config = dict(
    d_mlp=128,
    activation='swiglu',
    lr=0.0091,
    beta1=0.95,
    lr_head=0.0156,
    seq_len=512,
    train_tokens=93660000,
)
Each number is 500 + 50 x the weight over its row's rms, rounded and kept within 0 to 999. Layers, rows and columns count from 0. Numbers have three digits each. The size before them is the row's rms in percent of the matrix's.

# down: layer 2 MLP down (transposed), 128x64, rms 0.203, rows 34-127, columns 32-63
# gate: layer 2 MLP gate, 128x64, rms 0.368, rows 35-127, columns 32-63
# up: layer 2 MLP up, 128x64, rms 0.325, rows 35-127, columns 32-63
down34 100:481503492479415582454561537557532509555542468420557434515528438558449531498523578514468469413541
gate35 096:496397449462550536469515538578529489497509452507406492546548559598467501588500479419506398454478
up35 090:519559436532480471494538467327447522478535545441641491520490468492500511461544561504501580527469
down35 095:564538512502518485540586442519476498587507531417646446497478459498510568403518467504558489422520
gate36 117:557573535487445552532574445473471474556526570574483479577487493456487595472521517528580563512540
up36 103:466518501521469477479507539592472422492514491548460441474553544469544409553473394498402521493536
down36 110:453494531432466511565565463471468501505542477494500613528513481471425493545552529556545444570535
gate37 107:413552570525497508550449477632473568471497509572469503568443523610566489600459525516507501527476
up37 106:524536587554449540520521456436416493548479433530602500452519435467478392474459409501471500552475
down37 108:532616502548503526515477469474455486598483482478604458522538493440464482431536497595427457540512
gate38 107:557480450477444479517567549470431424508476511580520510520638485420530554495433530558508464507551
up38 114:535522480515529600481528370485591406518493509484537530503485531561440565438552517452468501585482
down38 107:522566544538516550551415484484436610518470484511509457544464502462455454423545509520570536404519
gate39 095:489534563463525413543560530534478469409570487432521584391558514533484551447489537477430516450541
up39 100:502523472470542511429461465491472495555437463573472416606537467447438505519493439549479481576494
down39 092:552480447508448523598553514502435455517503519515533441537501493539562570537480495513431478344550
gate40 104:477529450494489531427486556526481445419549424514520501536567538396479451481478461546427458451615
up40 105:493472504532489502506484514484521414540473419604472520486594530406562580490518500470561481448569
down40 110:461468466527409477440498586551559529407548422511471467519470500443516405511559483474345483472579
gate41 082:597475467545566489465560519555504439515505495447619505477542446449523530370512615468487487479534
up41 079:528471479544477423473496560505478559515434522501558541534472499548503481482456501416551412514470
down41 083:459567569370405521532519460499523457563465518439407462497527512501510456492502514535565485465440
gate42 098:503517497526423432460524452498452569420479525444504564539428567478483444554494532437492454506482
up42 110:491453580492540641426522577548422477498538508523541425436536444534432490491488460511555548511465
down42 102:462474536511489485533510403464561481527519510495513489535531536556545423548519453431482558469565
gate43 083:448591423406460468523550473552549481424490461517535484452532517456543570456554506501458414435584
up43 089:544545478531522556535560504572517476513540427437431421482566544412524560490519506452474457537571
down43 093:509369543494459471468502486568502455480578530480557469463540511481485493601613484504558475533372
gate44 099:581536476455462505508503489484466478417555580421489587508461474509551586400420434456512486525509
up44 098:506387392490515470502451508505424482487436418492458452596547511464487555366555517539552466510579
down44 103:398600488425454512500486439403526546510544493487506526418435511556538516670491518542493517485510
gate45 091:497477467516429560564471473436436517575538478528483554583462511446461540451470533535511505568507
up45 095:523472463525415544508460465488513557597474373512562485508461504495447460537473494558513493558481
down45 094:549426415480516396568507469501539557540513572487410536583436553526563614469450612489523546546504
gate46 095:411550357454466529503482421381500522457536503508542529527519571495498510510499475482543499611468
up46 095:482538430497434554488492520402495598581570546551537535539549507488483405549482562474564553498540
down46 092:467389553504489501481457461475484553423497436488486499559536536497558516488455387422490426479406
gate47 104:455520519535514565414555501539443495583420449574531488496476439517468427418518470443485544597452
up47 102:510496460561462517441559494554364439521376457586594465454486444438436429498435498494476563556509
down47 093:452497486514543512493571495534622474458432517493453523515608489536539472510454557551600478521457
gate48 101:448510475528550513536463454572490502463538548464541423605476483552461525529568511505465523541362
up48 104:403433531455560505532405449511428453430549549580548500458488505552513558490501512445459501468543
down48 106:494601482464508485432565511570584507501474421456460498499522488488601458570486495486614513499476
gate49 088:426493548504469510492534572525498538553529588461566496457466401446402507525438509532513514546602
up49 096:568523523504460567515462469507447484442502508550532568531474497558474529470639468472474399511420
down49 092:490546549554452548514547478516460520517474457493455534591466530524437465520558412546487507410466
gate50 118:528552493456402558569496459446504451457472556491429568543563513467574605516465563439504474537539
up50 120:479486458389472512533432441440505499460507516508508607518473478470557543514565563516484480463544
down50 109:459358514539488510485458573554529530501553474540528591535530485458461446559410451480511530522535
gate51 095:531460444442501488531489471501477416545554473433524459517494477514569483468466504540514499450486
up51 102:553629478440486556510595494467423542518472523472525502461451516456579493539468517490434540431473
down51 099:378454568529492510590549456446486507529485464529457515534477472428379538513586504479578467503431
gate52 091:588446417522481344506524489493517503447474401500494518528524445452552547460516595477442519488450
up52 096:533536586501566601435536475451516497541458553444517433530480521511521396506529432431581533493500
down52 088:521590552507520493542498465602470468538496495522535421624494486536418422451490538533471512437548
gate53 094:513533511616480527480463464439486477562568601546582482481448521488593507570485573544562443452530
up53 085:539508436597444522538511462570468524565443569532511564560499460481573502535500618423506474457497
down53 092:506604574491606474458507537466517462483575458570512428428419492449528520541525541604523527472512
gate54 097:544557550475563577558538460503489516506497494581551479604549512419446460449450477528558457550412
up54 105:534503528495526462545520439627499443466542552479530518477487556477565533476506486462532502555437
down54 110:483520454551461422370420554470579449489471463484458465462465480538452535485497541457427557508565
gate55 085:475482475515566473503568482465533567553510540558442473542478534380585590568496536543547492453562
up55 094:456470489543553462493534463442510566519461505581411520514492512423582569614510498575631449497519
down55 097:533476489513584430496502494582542523561489449543396513512540536437587522564520604503554491604520
gate56 120:524553498449478482534380449469458532531596478455478488608463478459422592484532565411492502522499
up56 113:511495600566539497469458520537553451575452643495532477499554395551443544512477535547501470471534
down56 109:618494451477443583521578497504539475540414490497495494436510573493542451443529479452468451576459
gate57 101:446641457481509454498381572499474490428440468499571495501505513388454625485493480526466471491416
up57 106:511459524554453538496636540570466600572546501523471525510470479559538425455531477486574503462577
down57 102:492525503503542490507411451470487560457413542497572485500572426453501593520449466510400498495496
gate58 102:461510612511461594456530515484499417526468543469428496480498503527607541520427479629512417537396
up58 114:541469543565385533493460481505475440429442505535415542530620533484556562505492513586474453599438
down58 102:503434515508539365501484537469457541505490474644538446534500489480510431431517522371452536475574
gate59 096:441484457468515433482535556392618478506565473477533462454569540507440517588528480497484499531560
up59 094:451413438563470488497507555360591492562533478509482491481522533503504499581577460541518404581492
down59 084:510505572496559502454538505445596471471509491507449500471570531477566431531427578469510534641447
gate60 088:496531491572557480536554562478454496528506471457526519456490625511604433483496508466509506530522
up60 087:511489511494488594484462464448512496487546577576516453579486455501382583493505619465448515637489
down60 094:532586516436413554561484419480532443530424546450591476498472447477396558504592469516470510439497
gate61 085:471533559482560522527522527485605445493443433479472544542437570536550551590559436503465489430468
up61 078:499459416514528482596487481591501611517490553512493469425433438490387500430468540584533497565542
down61 089:450506411427400487508483504448416530554432556465558512458480498498409485454461529552504484400532
gate62 111:493519545489416502447527515558480564630408606535581385534493499598527431542472511514487427520545
up62 108:499482618547514575562412501521500427517393411433425449540542428487581483462549506547509578510443
down62 107:530512476423510536496561561491452505477502606470638574479522563528412514520482402566499470526512
gate63 099:511590446556458463562521414557403539469396468511468464550522538505544519419529526547464535511508
up63 117:586544408496475467466437471584412548478463480498447481557521381526510455473488452521457499473465
down63 102:505497520493564566511537458455495454450530433558467509516519579456501488524492561506624556622512
gate64 107:500432644520518436505548512523434436402445531532528526503429490568518472539498428533611409489542
up64 090:563413615593522523508483537531468529470470533376498515517497500553567527448478492486570557551508
down64 098:513433505499545443377515499503524446444532531562504486556478517466406436556472481414557491488504
gate65 099:451540522531593476448588517513514499506448528487514571543607505488515510521520462592548499391436
up65 095:548556474495591537449547537434494489472472520500475486444564485466555637552524532404485421519434
down65 103:481525487464510495391571505545519547461534485605499549532476532486585473518529551485578512524544
gate66 096:597389553466465500598518583480494429489391407471518529473478506562542555475494467577507490425493
up66 096:503526463438543495416479505558455469396469562514477469554514510453533463474618473515496475600584
down66 100:421514455540441507518525490498477581543489612426548522528449457477477539487444418525462495477553
gate67 106:473530555535487510500478487537457486492472388542470590500545516401416542524497391518401349499462
up67 111:474485482414487473508488461536533538491535507544476504523500531450554583490446542482518437563554
down67 105:525491433409548488542504511535507536502486528514489445564469508630583589488494547522533579536454
gate68 104:596513554491523533525522562538475482446501539582541533497496394486505516445595505503486469530560
up68 109:499554457561454584515555545522515530507463584373524454589556562500427508519469600440489497533518
down68 098:480512544541526485524486415508434523532480471488528556428501498506516570438528433466538497503467
gate69 099:560586432479473443549586450506543526538447455509534480425403557451449528558529454507401551548548
up69 096:477507560615538519477470417526412473465444516519497570557542432454504483576512472483504449589448
down69 100:423559426542450601431489467476524509544444461472498483582478495597500546414437575488507531501627
gate70 091:479468488406449415502483497404374506544444504526426495530540523482525514470533446498539497470554
up70 098:593519481620555542553531539486542441452567590443537506435484481492494458496480516551491542550428
down70 100:424551498499403562496470572459600560457518517431554520538516417554445526510499499477457476394471
gate71 081:494381488455517604600495463468436567511547551499507426605500462547445449516420528497505430423495
up71 080:401438481449546482577561425464459498491504502496522373465514495554420457531455509530473489459412
down71 088:570456483550502456532554510564484503556516474499363573571458517519500478493422522468493550544471
gate72 114:509542354557422536448530483476459536488434457523490502512495424447465579506539497554547492449418
up72 112:410559441540510545419460448389528446425501409524540485424467503419436547589539412538496496541470
down72 110:531490523511517531609493533549391502440484538524468553466545466530441465558521456527604450496370
gate73 103:534539529462489525494399480442530417501529469490574493505471474469491478394601527464590532587484
up73 099:494502515446561519530462534425542439483485494445541562439547391425417462487531596525516537513408
down73 101:478416505590456521488581550600588530492492499565381461469487543519530519509528412525484478570564
gate74 095:461503530417554494412549482506508564543529470446606435510462407468410517545629486550555487611437
up74 091:427566473527465510507499466521462455582409466518452514477588548460550559463476486491469558440589
down74 089:560475531464516483601512550505538571422436576434603535537533452522467533465539421587503416565533
gate75 096:503524550594476500552445521482473529505546591509583524532550538432530570420522625528421568485509
up75 102:515487538538507511485432513408445583525548530501537395478598559506556515528496490426472456422439
down75 103:470476517514426497524492477501436484589514585467456531602494433426488441446401510564488599546553
gate76 099:505423425486471445527482562460532452512499439547541496513394502584526452434438552576482445538535
up76 109:506466468553582423607527553500493520445580474538514462527435571514478445413432510541463430609590
down76 098:551478485455563573427446506586544532488564441528464555432462527521524516535520441486490470488487
gate77 106:420537564515547479486425467485478557514565509544639441592459467500476517479524450486533481538498
up77 094:536527528505540531503610484494493521567544532469505476476514530519480456388459533536460438482493
down77 089:511470466508408490581489495490528477457475527431568500563481483463534579520584473510587583430578
gate78 089:619523455458516515584559470536452463561549486461529483447469510507501494445515552536448436523482
up78 121:444528445529515478478539496520467435536566426526642463547485451463478506505444380472431438477397
down78 116:512491545511480524482469517444553481526454479542421479460506552478548464545558612518606541498573
gate79 109:505573478475531497547348454488509475533539611495482420549510566514501419499547470544560538506542
up79 101:560498431585480489606478492518514543508487503601405448490460447410493434506392483529444420455567
down79 106:371485553436518478413513464399523489498445488470435544464558532566519574524563542451487530522449
gate80 100:459444549459474547474578438504561464512528536512540451500522492486467523456509499604491457470547
up80 085:577524520451423467481571549470453461509384535524479537507528514493513486497567589442508547533471
down80 090:533644453497503438655415494537505572516560490493564518458531443507486516498443491432477450390474
gate81 094:501508513425541352494495506545542511526571592451554452454570503505444610383527512464488530631488
up81 100:434471583446483561421527494492465529363568507457520510538494415471467448544522454436511547561515
down81 100:496505456526499447524503589463540395594436550549521436481488554581451621455528522536485441461545
gate82 098:585493446422473526406508470497513522542500520450487518458406476426491522359457441552453495567458
up82 106:549442505466529540442529467488451479453550521475591497472483462442474454493471532519507576493470
down82 104:468471541511558511558403582467465517563489427562518524560531513482528505551433560545497491487560
gate83 097:422517531514506453582432642553530574457513584501488498471530581533469541478501497473544516512515
up83 099:433500524458581480573412529578538574421453555534533525464473562525490552530533501570568489468481
down83 108:377494456457503418523391544526483518466527522507447519476487585502532518536477484469521530503524
gate84 114:537438457494412487461498535527514541510595513466524485555485506528438489462536543550488382584510
up84 109:478592457472568497485450538514507540527449476588563538582521414448559586523505455598555503532505
down84 099:536418493494472522511486385490514474509512604432459514490398593576474473460513526496407520373536
gate85 094:561591516478491534527529509479505432603555468474517445466486489503525517564421586527436573500562
up85 095:546519480554488469411453496544450622424457534463556535526551467534453510399602557453457439492377
down85 097:445532494515483449521564423501490533417488466593530536476404462551431511459538456462528488520494
gate86 102:539580420404527539569452497452506561445651525505470563521469486518557560547572543505474518481462
up86 103:566532446443569473466536503446558575466567582502498533425548478535560521568511560507386577492504
down86 092:474402497436511463535562598559441429469529388523450473526500491493563530523487513438566468492494
gate87 112:398495436498481512525584538498580409465481431518519433517559469511522484427500433429543482625513
up87 102:595534564437464497536510448466478476473523481449444443521558583441465506588529630533378531508552
down87 101:407566493552498512557601459463468504550540520508487557554457455552557523402542505411499417532514
gate88 093:434490514614403533536538540512490412593456471515437547409493611486497540517448516515486462424444
up88 094:498542473537492548546569514530494427471474464504481491480485635507481523542443512483535467495430
down88 101:490402523454541498442511483528470511522531531518397564459587491564618497541537543514472548518525
gate89 109:449519508496436394566456485509525555484471521574465545570570516522537493588465479493479510547458
up89 099:546485546494602520460560412569496458364498498403540421561520448529508461435468581482573552573529
down89 095:524569417588489556496527488484498468494425419493529419423411552552377578566517523403494516462494
gate90 091:525531510544485567513455459461586542451476467481432385482520459559442522428501562526591361608483
up90 080:498472502497486604545510533471521479542529522492576570462528477456533530518522517473477551528501
down90 077:503563511522404495422473464464463490422392567457474481481513425549531508544493463508542395475466
gate91 092:547440515455541507515561513533418526389504569582523472487584526434487584480541565464412478509498
up91 107:464517488533525485521363446488560465503562487531473562509427561537512435512481530565595535588545
down91 098:513458493512451439375541501506411575446470478438480429564513489554400515492474465477479463441468
gate92 106:497572523437487553578518524478514426496492474506527474546413570535447545447474456454461548480440
up92 112:492478534559564476478578481483492493509450557493478496495535422511458477572525544473524410466577
down92 094:574600473456439533471498477523430491518463472468488540476452457536514489455476471444453472410533
gate93 088:506518492467482518477536495434462458399474529470528576529445463567510481397457565523535512542461
up93 123:589532549487422543467511524512463450465474505441493551480472524540452544446352524565502572515425
down93 102:477477499495620462526476454582570530569552485565467479482494465491531473593566516473409527595541
gate94 083:545456487473507424536494391497488467548499520497502558527481555506429483461501520499506562495454
up94 089:500608525447450462447575528514544518582525480443501408501568466601500557597453433480452542470512
down94 099:460534461467566534570486519539482484458469453609526532542463520500461348490550476475438439593479
gate95 094:535520534543463416508420534520573477448536471471517427475504543476625534439546480512542524526391
up95 087:469584574579536497505442530478563390397560504439479479512525537430586512454516481551519544506446
down95 094:527440516564538459555491528488554546501565567552444470439543498465490608510518462484538432633409
gate96 104:492563492488498590491563512491381486528443545481514481417459590503516496415575537552509488496493
up96 106:494571526574493382448533557465472562482440500553475509407497507543523483513510429458453531424621
down96 102:497442502510423525555521460596525528468543498433554530471554483463556562536433519389467397440421
gate97 108:448471470390422561467542454516483459565523400520459475550508459492492520486491581416431504479567
up97 107:474466509573514491551474533573506524516593516404507487437561497546445497485542645454600484478514
down97 105:510424439465514529369488455455488461466483505543487432513454503530472492477518428551405504497541
gate98 089:461501550492465527502430464419445518527499492421495509486515556486501480533545569553616461512480
up98 095:452513553489488523540462539456492511471500524406507482500546516473425476567550652452537531476532
down98 095:470471562454534555375493543460462492470513387489445477458458602555484401544538511505550525566471
gate99 116:510522515450477440608468493497446510408503506512507474586567494504553543537519431458574426542559
up99 113:445537596493545390440452562541534520510606453496500494473547573535552522472505473496471471546583
down99 116:523476436488524521592496489538476522519493494553519472519501516556426497514409520460563556556494
gate100 088:484538505549426512541540439498545514477370507600539524466466483503617543515463459514484531488461
up100 077:506522556601458504499589477588553436512442588547601452574527511516518551498390575474443538466519
down100 077:500511468472507443468527477523377443544525379412502557386479453503537452426528589411544477545424
gate101 111:506458484410480498533535456565425508534544410557591499486588485506453493558590497600495561449519
up101 096:522533604541456546462465556583482439430447512577489484583438509504574437549529469443530436424544
down101 098:395587536444488443518540485478461404540521479485576525516547474614485539461467429524359468508488
gate102 118:446576485368509522500481504437519494513457504468597619545469445492459499500480546567486549499493
up102 116:537516516569443500492511525486443498545596513468467389492577494411384450461497563398512559534532
down102 111:508422477497545522525516415538535507505469491472486476423504525573513522478490417430471510467477
gate103 106:503523491444634501519471463501456565534492441433486545511441489482544522442591467491580420574545
up103 098:526504470602501461584436445465525546488539661412446528473488510500599489556431467516523570505461
down103 101:475450584518459487444539524503500479476542417549471487503528519573455487416496554436510396466496
gate104 094:571565536488563578513478435519563506545504517480558509547456497428346552481523530461466524579385
up104 098:475550555504558475456434488434514414560464469525542448471542494470456552462438464591502510530490
down104 101:484469502620492575513455545536403543579519536543442495541395450515483527468473471500550493360548
gate105 126:410487401384429387537460484489468525500510502541510495517458397584626565544483533517444423455533
up105 100:466521475443453469512535471590491491461546542420538459511498479528511536556481434473452667614432
down105 095:616475579456510539441558549493541476457492488566433510497449479549452446576589577522496508459484
gate106 097:490530547493459531434576544602485422563501437417489543580464516560428460479495450450472568421555
up106 090:465595497502525534504554466551565545444405485557507460455531471539516446580491465496605528499435
down106 102:495508549501559502622509501480565486507436443463633462578530514470405426478421496472463503453478
gate107 091:488440552507480501517479432424524586590519540510465529552505499518447534501505523524533525549387
up107 083:522517483506494515483511464488433497530476495420470531479513473384475528505435398489433517473580
down107 093:480614471634529514490455525504452489492460506509548545550515535498487512560480496503546462538557
gate108 096:452484441488622576526497528534476523487561580478514526507470554485471570485487562533487565539540
up108 103:514436529520488428505575524548480558430457517536441509501478542439565537524483427576442582513464
down108 106:585496419549473492510500555484552518437578558482393511456608494543561572544497517507472514445491
gate109 109:505477434500577500505356416478455378494455593445544507500532553553546555506526497493511495496495
up109 108:410468551566509422496476439510452457458497546450481457492473504467548468634526418485503499560563
down109 104:468454423537528570483475608542538483489444540555463523514487555508564518611445501488562584476406
gate110 089:408422448522562477530437481486476607531523489509520485528507600541517486487571482590521508450431
up110 078:503410524491571460534588542584595509531587481437529491603509501503527465469528530542517403491443
down110 092:473441525432573525547564509497442510536582461537482534521540505503439396382523521546463589516420
gate111 105:558492432579455417518514516478596467523483502557462551463455449573529508506459480544491500401505
up111 087:505423565511589409494507507514435569425430526548557542531442396444520505512510547467544461478515
down111 093:458422439487543533593487533525551496501517508538543544551501490475568575508507574392463524472404
gate112 087:449568672496616549493450571475566519526572573515571517486541556568462495508463541504588500510475
up112 093:474423453463426494491552576527586572505512481525514481513514452550512465485541410498558548433540
down112 104:421526545395490544544428557524510484567515485458548481456628533526525493534451522571444491483448
gate113 090:496539617530525572473480513530500543428482608518464550501475459555642514497481509522543528378444
up113 081:524470542529533539453460449512541538449543634466419495427489468580609539558477448529505502442476
down113 091:503480463516548511420524531504528460420581563605403512552513536468547463554539532534622479548456
gate114 105:444580558472483550470526496479497525519496468502490582526546504630510486515435427610449476488576
up114 114:490545506568514444560458552539568434441562508513483511566448419446416442608507499481518510489495
down114 112:432495509429424516492478388416405556591425477492519427531507615525549568451526489496510490517499
gate115 106:542534450484469491602483580504545542595617511491528497582483611502493476538468586446583553531553
up115 104:525440500571461520455504443565461580470456596468430411456441496496563550474530439546425567477532
down115 111:460554592480531567415517494468397500520463572552535514513506463408483529494432450505536475497439
gate116 093:488508587450487596499564470419465528535508507441524424457556572529509540558475519448510513487563
up116 096:524511495536478421411490512600485498533474512551512487530424479549543522363492502508538520580488
down116 097:471509580531523493545546481576531475480536460489545507456507355477480427472460510492468583454595
gate117 083:458614582540563419504455524525446519535477489534492430430531423509495456479567465460475488568519
up117 099:521598610472567463533445504495492538530455417551466467445522489547571486488585541490498479565552
down117 100:529447431415510524482552510457580539513509487459451493494526489480540481540479522500497460538491
gate118 103:583527406547474476505546559411482547363493514532435491466499453515563502451477487482408395499556
up118 085:515494453537529466412487504439460477484507426514544461493438379562557497424515478590447403515594
down118 090:477496417551491500508517491540389556396534425486372595447424526501518406534515508504532586530431
gate119 085:487435497511517592543504532472442382522493528512473545431507588575492411513528501522519525391427
up119 088:535626539465508441514540431509509572444492537528580401570519392477486575477498580496414447641500
down119 090:486555491487460451514448480540524594450500508409507440576499432458493580461475442430483436449608
gate120 102:583541507444467501497573469505483451454528518542519587424543528410448522419568480555393486437507
up120 112:560549526494341465481515511475489594546533535415450480446492481554450414560550549524576479561475
down120 118:381488523581610505503547485535479453511456596561488477539497581520496559482472531473494534469539
gate121 094:478395444479379538524588423449458509558523527526454467621428509550427562469575515581489478462497
up121 098:524451503469483474460471469478473446422441562608492484517530476441483571439491385578420471527512
down121 083:580556465510591447471521570554551553505535454478491567362511544463546404550479544454551514530504
gate122 104:483501481482503515453449532459472466531404477470370406511420415477454502426521403527580495476523
up122 099:574507450531450500567522491478502454446538533548601537537420507509472503524560584434488604476499
down122 104:456498563509438518490490435488472612571522524428540505483559571482496584548417568444438397415535
gate123 105:516543562538486572500579492489482515568470547444514479539536456465537569478461547468425468480442
up123 095:510499568536520538554480498520571490453454515490520515502484426479452578523417469526581450504494
down123 098:464473485514509545398514544553490466580468525499452507545482576513552443425448540542502484596537
gate124 119:536482491506486552425413529403469459456523550492553428645476453439497474489524571514525544468400
up124 110:404430511466510466425449473552488457565494605534571451571588504471479501502457432518577484471437
down124 107:482553487488572437529495542524503451570502428505406503454450554525528382476518507553563558527560
gate125 090:521483482462610494494551437526458409481547541445447482534482505508469375530493507488492474489477
up125 090:568491480493443443528499497486460426594545506562556506442609468459506463373527571412475497504531
down125 098:473526501587422527523490531487535612520484523539632468516554431507406558479509524557503496441493
gate126 119:499538497392498447505400512474507489470410559566483456499490444547501515509537517574428467452497
up126 100:552540551485549467481492480432548461480565555498412552491548504474530519471404480534506456429479
down126 101:462479425471529518538470483560492430464475450568623475563461572560517438508565530504450485532513
gate127 097:549480477557494497492490436462451527409596500466578585552495512496451452505569539529467511444414
up127 092:563540499524546512450522520487419445534501573533510495493511598542506507517541430487481514554430
down127 095:512477570589472550556542440409531519471528400471448506574472437461450472485467558534481444428477